config.yaml
n_head: 2
head_dim: 64
vocab_size: 8192
activation: "squared_relu"
norm_place: "pre"
init: "normal"
init_std_qkv: 0.0348
init_std_up: 0.0348
optimizer: "soap_variant"
beta2: 0.95
weight_decay: 0.059
schedule: "wsd"
decay_fraction: 0.382
final_lr_fraction: 0.0
Each number is 128 + 24 x the weight over its row's rms, rounded and kept within 0 to 255. Layers, rows and columns count from 0. Numbers have three digits each. The size before them is the row's rms in percent of the matrix's.

# layer 2 MLP down (transposed), 640x160, rms 0.155, rows 498-518, columns 0-159
105:119127146102128145083153160160131155160128118143147082159171140134126146131114127130104094128115105121177092124120145094112172152181119096106107080111161119138165106122126139143125097111092101140139129099111159135107163166092113119117146136110141131088160105150152116102114098158134138087105126126121144102091162123135140148133123150146114108116105133121159155069095084150099129113122140137128126105113161131108106098094148124045129159126137113167149128107109142152146163125096133
045:154158080107123153132135111150183124107075114149126091145146097112136146116162173173120123174134140185101052143077122131105123153114137125109182147123130109144141090101141109142131128134154129105161147120137104118068107148108114093104137142112132104120136080114122125130161068120120125111120134107102151142156152113111130134112155125132157125124115112124154105119138140103134148103126128131120103093133115181150124133086168087110117091139113128101142130115123082154113121098140123
110:129115119121155149170118100145130163164114121148117133132175117165143084116113134110107138110130091138152127172149135137119140168143084146099145135122116137118087088111112129151142151113151095135144129112078129076108110140127087118114149142130116152164120108148090193074115113157085126151125072174157101103097128112139155145157116114149095112161148108102121155136091106143131140151146157145102136072139114114136134128105153144127156148094124081147146150148143143152116135105158137
113:116107110145125086065155107084186123146112106129131097162147123155148121139162135148153095156103082162116082120139141136148124083093124160135123136133120156120116145151110149130147099133140101161132097132121126098135122068140091070151138097114132113119136147166127132113126111152107150113124104190150116119124108089106132149130134158130090106133121156117124114098117146119173192141136179132130142120141134143089125111115112150191106166135150158117151136133133124135114156143144112
111:111145131111128142142102146165150195106129113102182136127112166109160144138120185087128109125117115105173119142115153101158172102127126080142107129102119101107127127105131136161155127113123067137127143139137140132115139160120136131134145135116125151141110126116125141096102166094176109117118139136117149146114197140179117110113146101108186112092102136139169107146100141148119079155119129136168132141117118131124161145175123141060153113110153105134112123089114109144142137121133120
111:127100144148126117107177129096086108117164116090176144133120156139134126136115156129097164128147128160104175094114148128142106135106112124127117147103135167120142170134153159153169085074154128112121146141118153122100108156111179175147122143099121146129132097095136092124093121105138117145094133126078156110120101115116143120123122086173143134125123154139146157145162079120145093135118113113083142112088142185132155116149129135174078126101117121102085113147148152126110129118124133
117:125067122119136106091141162134143140148134155078143114165148129146114140136157102155149161113106151137105096127116171095147109118112129146124115102103135118132100133139070123170164101113119097166128111123164121102090167110096129124148127134145111087118149109112138116145136122091122123115169126159130162161108096127134148128149106121140123090143170150129134152091142136091149087111116130113116137166153110121144141108148148129093138196098127121143133128179200127127094165112168120
117:143125146108110105090133103130151151115178092119136129112128100169163107124094142126129129114096096194146104110140131119166144118116097122106097088110135137159131142140099163100100144094101152164159132154109112107109157139132166120095098097129119069153094122109106138157154139152129151099086120140150174197145116115119117125130147092125132125109123135143094095123149153131138150112144077111146107107111158122108159115105141120134115163105158144087112087124105169095122139146124105
036:162127114127122112140135148116166126159116121124146096099138125114188108123123101109117147122109133152141070088109092140107116144127148106118099102104134142118114103127170103103080141121078097081106128078103106116114129131163132153132132147125155138119087170172141082136144177098164120091093130094186146125132118131145126133159136078160108186149146138134154126101107128137112145131090154153139134111080147137113155124140108129142149122122103144124150178098112137147124157117117126
097:128118102087139107094133132119118110103131123075138145126119126119143147134090131130095148134162130119104149109093120122142150126105123132163158110063147126106151097150148087125105140109155143122158130102109081146122067142093098102097125125127113091141122083165151135112146111112137175110143139122141125142153105143134112180169149148129143090099157148102117157121159102146158090106120114156093122169163128146126112092132157119110127191178143132109102116104150125154116173127093128
037:145105109122155170177142143171166112076097171147144127142144190128140175108147125138119108153163158108136126116105153125143118152132140138070151126114103130164140091138126120111108059100118118099110149117125176149128141191131157142126104124121106146136095109096138113127113148119099141114125099118120128148159136107162171125121162125172121125141181154096116121140143094141128106094135132114149118131138104111147156129108143093103129146131128094104128146109133118131149139153125054
121:114125131144133123135095093141142148126132154136209110166146152108137168148123151100092147081159081107155138121111107134108156143095128096144150162115167108153121127177138101167105116080119106125134124122135148142116146165104088112145106163144137132130120159153171122160125145104111122161136138142108119140192108128138147134107154100103143138134136095162125166138090172118149090129145102138115126149102081102175148087103124110098147134123128113122142117129139096139092092122139144
098:135122125144146139115113111126100164114107149084164104124118139149185151112152121077118119091103078104148103152140134183137129097092114142092153148126147125125144162149128107155129124092131169127128151108062126135147128122166104141109157145178126118117115079132125122116165110137128118190111123129170109129156177147133147102079166103120119143143134104132126160127093113176111133142107148154144123131141106164117160170111135160131136110121150088107148107135150126114103156141088120
105:135180138128121126155127153139131165132126124124131125105111131094119179118097165129151112089167171171141119123139112149115165099101105154137085081126136148123148092154117127103129097145133143151189112136096104127172147148127128107114130135158126154114089099118134146147091121109096128148150133101163139114138118130129107118116163112134113105121096127118159121152129119187141079102142107121135170130146146137084081153106091157194116195129132128132133157109146113121114167142121140
039:113168142107128119140095102094147163109103133145112154099167145137139123179147095066052114159107107098119117136150147127145137129143131095149122134147125149105153122110166144158135124159115120131139095093110152105135096169142101134115126116161158120090111134128110161146121142150113136155142151141143117095094122123141108089093117101174167126112158083115150123128094060130080164139121131098106112124130114142131120107110096132135127167113146116146105081140097148149123159121129167
025:124132091111124091123117130138129084161106086114131144120115097156161094132162145127093095106130133108099178161117122123125150121107133129141127138150105142127167150153115113122146082160116130119161156162126129109108126145106125116106110148193139066104137095083146134132155127108122113092120112169120146142144139132113164128089129116079153103127099178140122142083131130100125132100155129153132171094131113148128124114115110129109115130118177114154154130112190168163091138074129102
050:123140138114110098134104121117136116135079124130144137130134121140140158124145160122111096117142124148137136125097167133108137064095127117131142137176180108165155115151087161125091098149074122134096106129167081163142088093138197125104117160135100124087092118125121125144125108099137122120110099122071110110164132168107091128151133134127103114137144156177144104116114132134108124127099126117142167080141115143140153109130119117111083184160118120161093133132121116141133116140123169
107:157143142125162118093091114167107155125120125124158116137165109160176145119129168122103120103114126114125110157111144132115142119104133097137143134158143100157127174153098089095125150097127107164130134121065116122118114104142146103157131117114091108147147125109150153159102138168153137149111139140108152159090131084159106140152135184163093149114091102120183065124131135127159149141172102113111113142136150161130133168121101139137169112171156141151148109131132138135168152145147144
125:126112103139160150152131150120140140165122144157183101135107109123140118110111202078152125144124124147146071139123144118139149109093107094094171129099119105120108115185105162136137098117108115120158117122111111130097089165146156122134145146098150135108164112128124130084130137140142107097126121136152124128134114066165173180155126126136130088106127100134132123124148109126141122147114141083099119090138108153125083141118143135121163178128114100125096129149161150154153146124074128
045:122159134136145137137138101149187144155091112124173167116127158172183120146140131114099115101147073104130106114128108142127128155100118058098168097136150135112148126157096138098124137116087125142114146120097117121101137088142131117121101134110132125144151138125117105131096123139133183132090069106166127137164142151085115115182109121139143156117108102088139099115137159129130133156123086090135164096133122164171118127166110111139135127101157141122103109139112133130114133110155092
112:090151091123122124127135129129148129157116075117123144137129139172072151117160154082135120113132142148088108135154145133120145104114095123118134158162160094090120111153156157181152119137105093141161100131120122104118124124135108109116131210129115099130162148152141115073103108106102129113140140166150132111129133095077105151144115133129117109145137110136144121099111108114177079127163104110086118121159103103178121136143138149115182154103108135170129124138135118139169128133151123
# layer 2 MLP up, 640x160, rms 0.147, rows 499-518, columns 0-159
060:098113100088091133135090109133092135136103114109121078098157136085130143188174096154135132113117107099135121129141120100101084137139135100131125102108118148168114124158119149112124101146150167122105131114125164118101135133141130109131108126120151142147120077100128151086160180109153105142151153156096149070111114106110177117100146165127125126092124093110080155141121126140107125158146117134143179162139135118127133089146117143138127081117102105119148162155127167096115151121159130
111:183153096181142142157129128108115136148137129137099126073074109117139144074157131132101130112120111151142143124137166130104145139107092131114116108112153131163137130147154155119134092123134125104143149099110125113104150093168125125137130130158106170126103179133135125142133147145116122174080113171115131169145156145109156107152113130139156165134121116150145111094061147164082127151106107137156098138145119126148137133144100197127119109145112133146100146106098175153132130121168102
118:092183148104126152086104156164132154128073146158133153105152133150158130130097139138104147151150089140126157082091151091081090156101110098135105116132101144155110081110144120140101132145097119106100149118129150150153126138159165107149126114128162110100126118143103124154092168121113149144130108127131147116118157120142127120138100144096131146134128105119126118150119086133174065132130114154107096140123149089078156120137169140135105132116100113143142158152179139118115125087130174
092:151142122144121125114146136122116162101137123115143095154115102109171140135122133136166146105131141133136150131114091100119127099166091124135140130103144117143083106136155138140121090134140134087065133146122181159127129110123114109147147153103106135173166144122106079126144138157135127071147084119088142152126145158139133179139120097106189175148101126122162126135117155168117110115123100129138125137120119104139150112151139098144138125090092139076122197149114165123131083105146161
119:123099179091089087100105170129110112118138086144117129093097120101119101100130109116097073150128116096170135087123138113145114137148063166143126155126172122147120120099113112124149127117120132095146111123088122145161130136116112134150156111164133093123101145157136097133141136121125138131127170101127152081098168143159154115147118130122118212137165092131143119141144146126094140136142135146163132099162107124110155119102114141110128095135123120136152134105158187107112094156132127
115:133150148134102123110117141100067097092106146131123100113116140147164147124166124110108144082132144134190107145149083087140134084138159185099154089127116138151115116081179120125133130160128171130119148146115127140114119112140132118123129167096125125172101102140121136142149130134151093128147151136136122121101111130088141109162119101139104132176093142128103088125090088122079111162159139165118111118095170176123124108140126120118122096113133136117100143094130155159132101092115134
124:160130164141109122110162120124169162179096148064104131148093081103106145100174099120128118121094083114130123059127119088108106147135108146112146124159114107140101084119136125140136114137137149130142148116143077122134116090178152122107114153133126153096136128135094126106192107159092080097130125113146153116107123137143140114094076095121124145119125126128137135171108181107125165122122129131132176177125150127140117131147123135117120149107123112145114163122101115128151150115114127
038:115151147064148125158148121135112113118086085139123135168122053126120139127130097142162117109144124117145119107127134098114094104142112104093129108146143118182148160115124169150132162142156140093114164115117113116155112137128109104135106109112167084105119124126076144130136169135140152128156086141087127102139122120111131189155086153121146123115135084138130124107100127098117100110106113184130072145127134120156118136117100151149125086146163123168098146164115143132113101120100137
103:082115144132154128134098154116134095135139156135123140097096130143108163070078140174157112147156147147092142134138077142145168139123159138116152097133128112106146130145122151147112099138142129118102127138105179120146103131111128129120126090094116138151122115122117100137193135109145122092124177152135118096092170089090178141113131134114085169154106148137162141073097129129122113160132153164098130112118127114109155095121149152122119108141114132161122163144146161099171102130149134
040:115091121138127133132122134134170103111121131161096145109115102145090117124156132162114144145128134105090190163105150166138137114143122103095160128149096137146098134124152121145130161139122133099110139123093162153118090084119126105096176136111160128108156118124116147120132119079068144159152115108108183092139153121154154123156112151114156116126106144168075105184123138125143150123114137136125151114160157087120135148130131131120179055122127147123167155125146106101126159118138123
123:094092092104155128152101169133119098103123097109140108079127118161115136085114143163150143133160096129157139146146108116104159133164141124117118139112141155191140139121130125162113160112139135150072149124165120141146128149101084138118127093094084136102136096153138153105131118105179081147152136137112114106172132109102122080116120118137121131163133140105108164155095138161142163114145078135112116175127128124124135102128146147122087112106135149116116089111118096094102105085148124
097:107094175080110145110125126122158130126097097136148096115160091125106142109155103159131084121167189123103123134133151095147124111137097144089148134136159128123123114099143193148095141167143127132111164117133108124109116149136121161119147111156129136129134137123128109183135125161173134135090116139126109113084098118102157108150115122118150099133152131135124126134121146108155098159113128179117111168163142079143124096139111160113101078115102122106162068134136084123112135105164113
106:170174096132132162141151142077162109171118159128156138082146102087101127098115145149123146134137147088143160118134151087100089161133112124111092128142138146114130170091139116142125087154148138120095118158119128122179101121148194085128136155114110111140128169158123104113155096143141152099149134122119106136130109104130127160117105096117165096108131100118131135106079149142117108081126165123109107130147126112123131122142149086126096123129119159134173097140103105097108095143147155
041:125126147069085115123145151135087142140093107143100153125085106129109082121120142122146110103120141103136108116109150126124103128174153106101134144117133100135137113042166120131104100120142119131087171145096142103155092121101112104155112098138137142132145095104079096134148100122153129087114109123145104101111113169079121154129118174154152082109125130132124115126119123154155107097095106183126114150157133086183171131129128096115131111119133125161149121127128153128115111130124150
030:120133126072116164149145187138120152128114169156101103122137081122126131111137119143143145138154106168117137140138153127137106132150140135097162090141125152156104121117165131124140105137129090106099125119140085148129163075150163089166140171111148150094144114110108096147136128120134113132130089091112085077103124085116164128134130145108129156115141092167148134125074130124136165100091140152094107130153135116111144067157127105158169107096113146112126155150113105153138114102130112
046:111175145109099113097144116125128136130101166127070093107093127107143126119140093150097148113151114128128115142136141134184158124148142128116193125112103129167121131130134149137096104153149143110110144129121099135174104086145079127101139096093141133112105106091111095153138166101181139112129137131104184103128145115120145100121134098157120132099150049137136102084122132122122119153156105194129130119130108117167147131149138126137131103112170130141121156137171131110113151139109147
100:111107145106148133127112133139135164103077122121091087089114137098115125139121122105135116107099119145088113170140135094113108142140075125141143148076142140134132130101127088105166137140145080080119096127099146135145154106133091113113110188111154106107111122129117127157131115111134102144167165138047095093131119144131100131105143151132134177104121109114141116124150140151108116113128150148160135141147101159131114115150098166137189123145168129142150172170169152134121124124111126
122:080189092118156118156126087133142126101126118091180161115150152137136109147108102137107110173128118097185122134118121146150089099132120112116118134087127124122142131113134112125130138103114170151100099147099138149179095126122113098119094179108126134111136123153109111117103138165133119129167103111151108151067165113158116170160093149128134141122164102115125151108098130139116126137115183097110143174108123152133171142137088106121154101160142131146131089126142130102125141124118089
041:086129141099106130141153148132101123137178140132108107124120104129117148092121084103149115107147113104109110154136101110113125096175123118132151089106132146161103144151138129163075141128112068132096150138099138162184098089123139072150142117107132130136113086116130127152146145085096083119153097084115143069168108109155152121115114133105112139104133103147135136130107126113112116169115147127111128151130138132137097166136089093130119089107132106106123120127132108141082129107063130
107:141133100115110134139092094101119132093101123094102116148134132148164133112132129093076102106148100146098128118139148130102144092119152147137131095136091095139126149110106098169169130115095144128084119114163142131091140102118145089132118155138110157163127130116170146101139113147141129077150082143178151094075150091105174094133064139105127106152140102127109120121100124142123130086124121160144109143151159179116134116128097137105172091121125120104122128130109111088117131126135164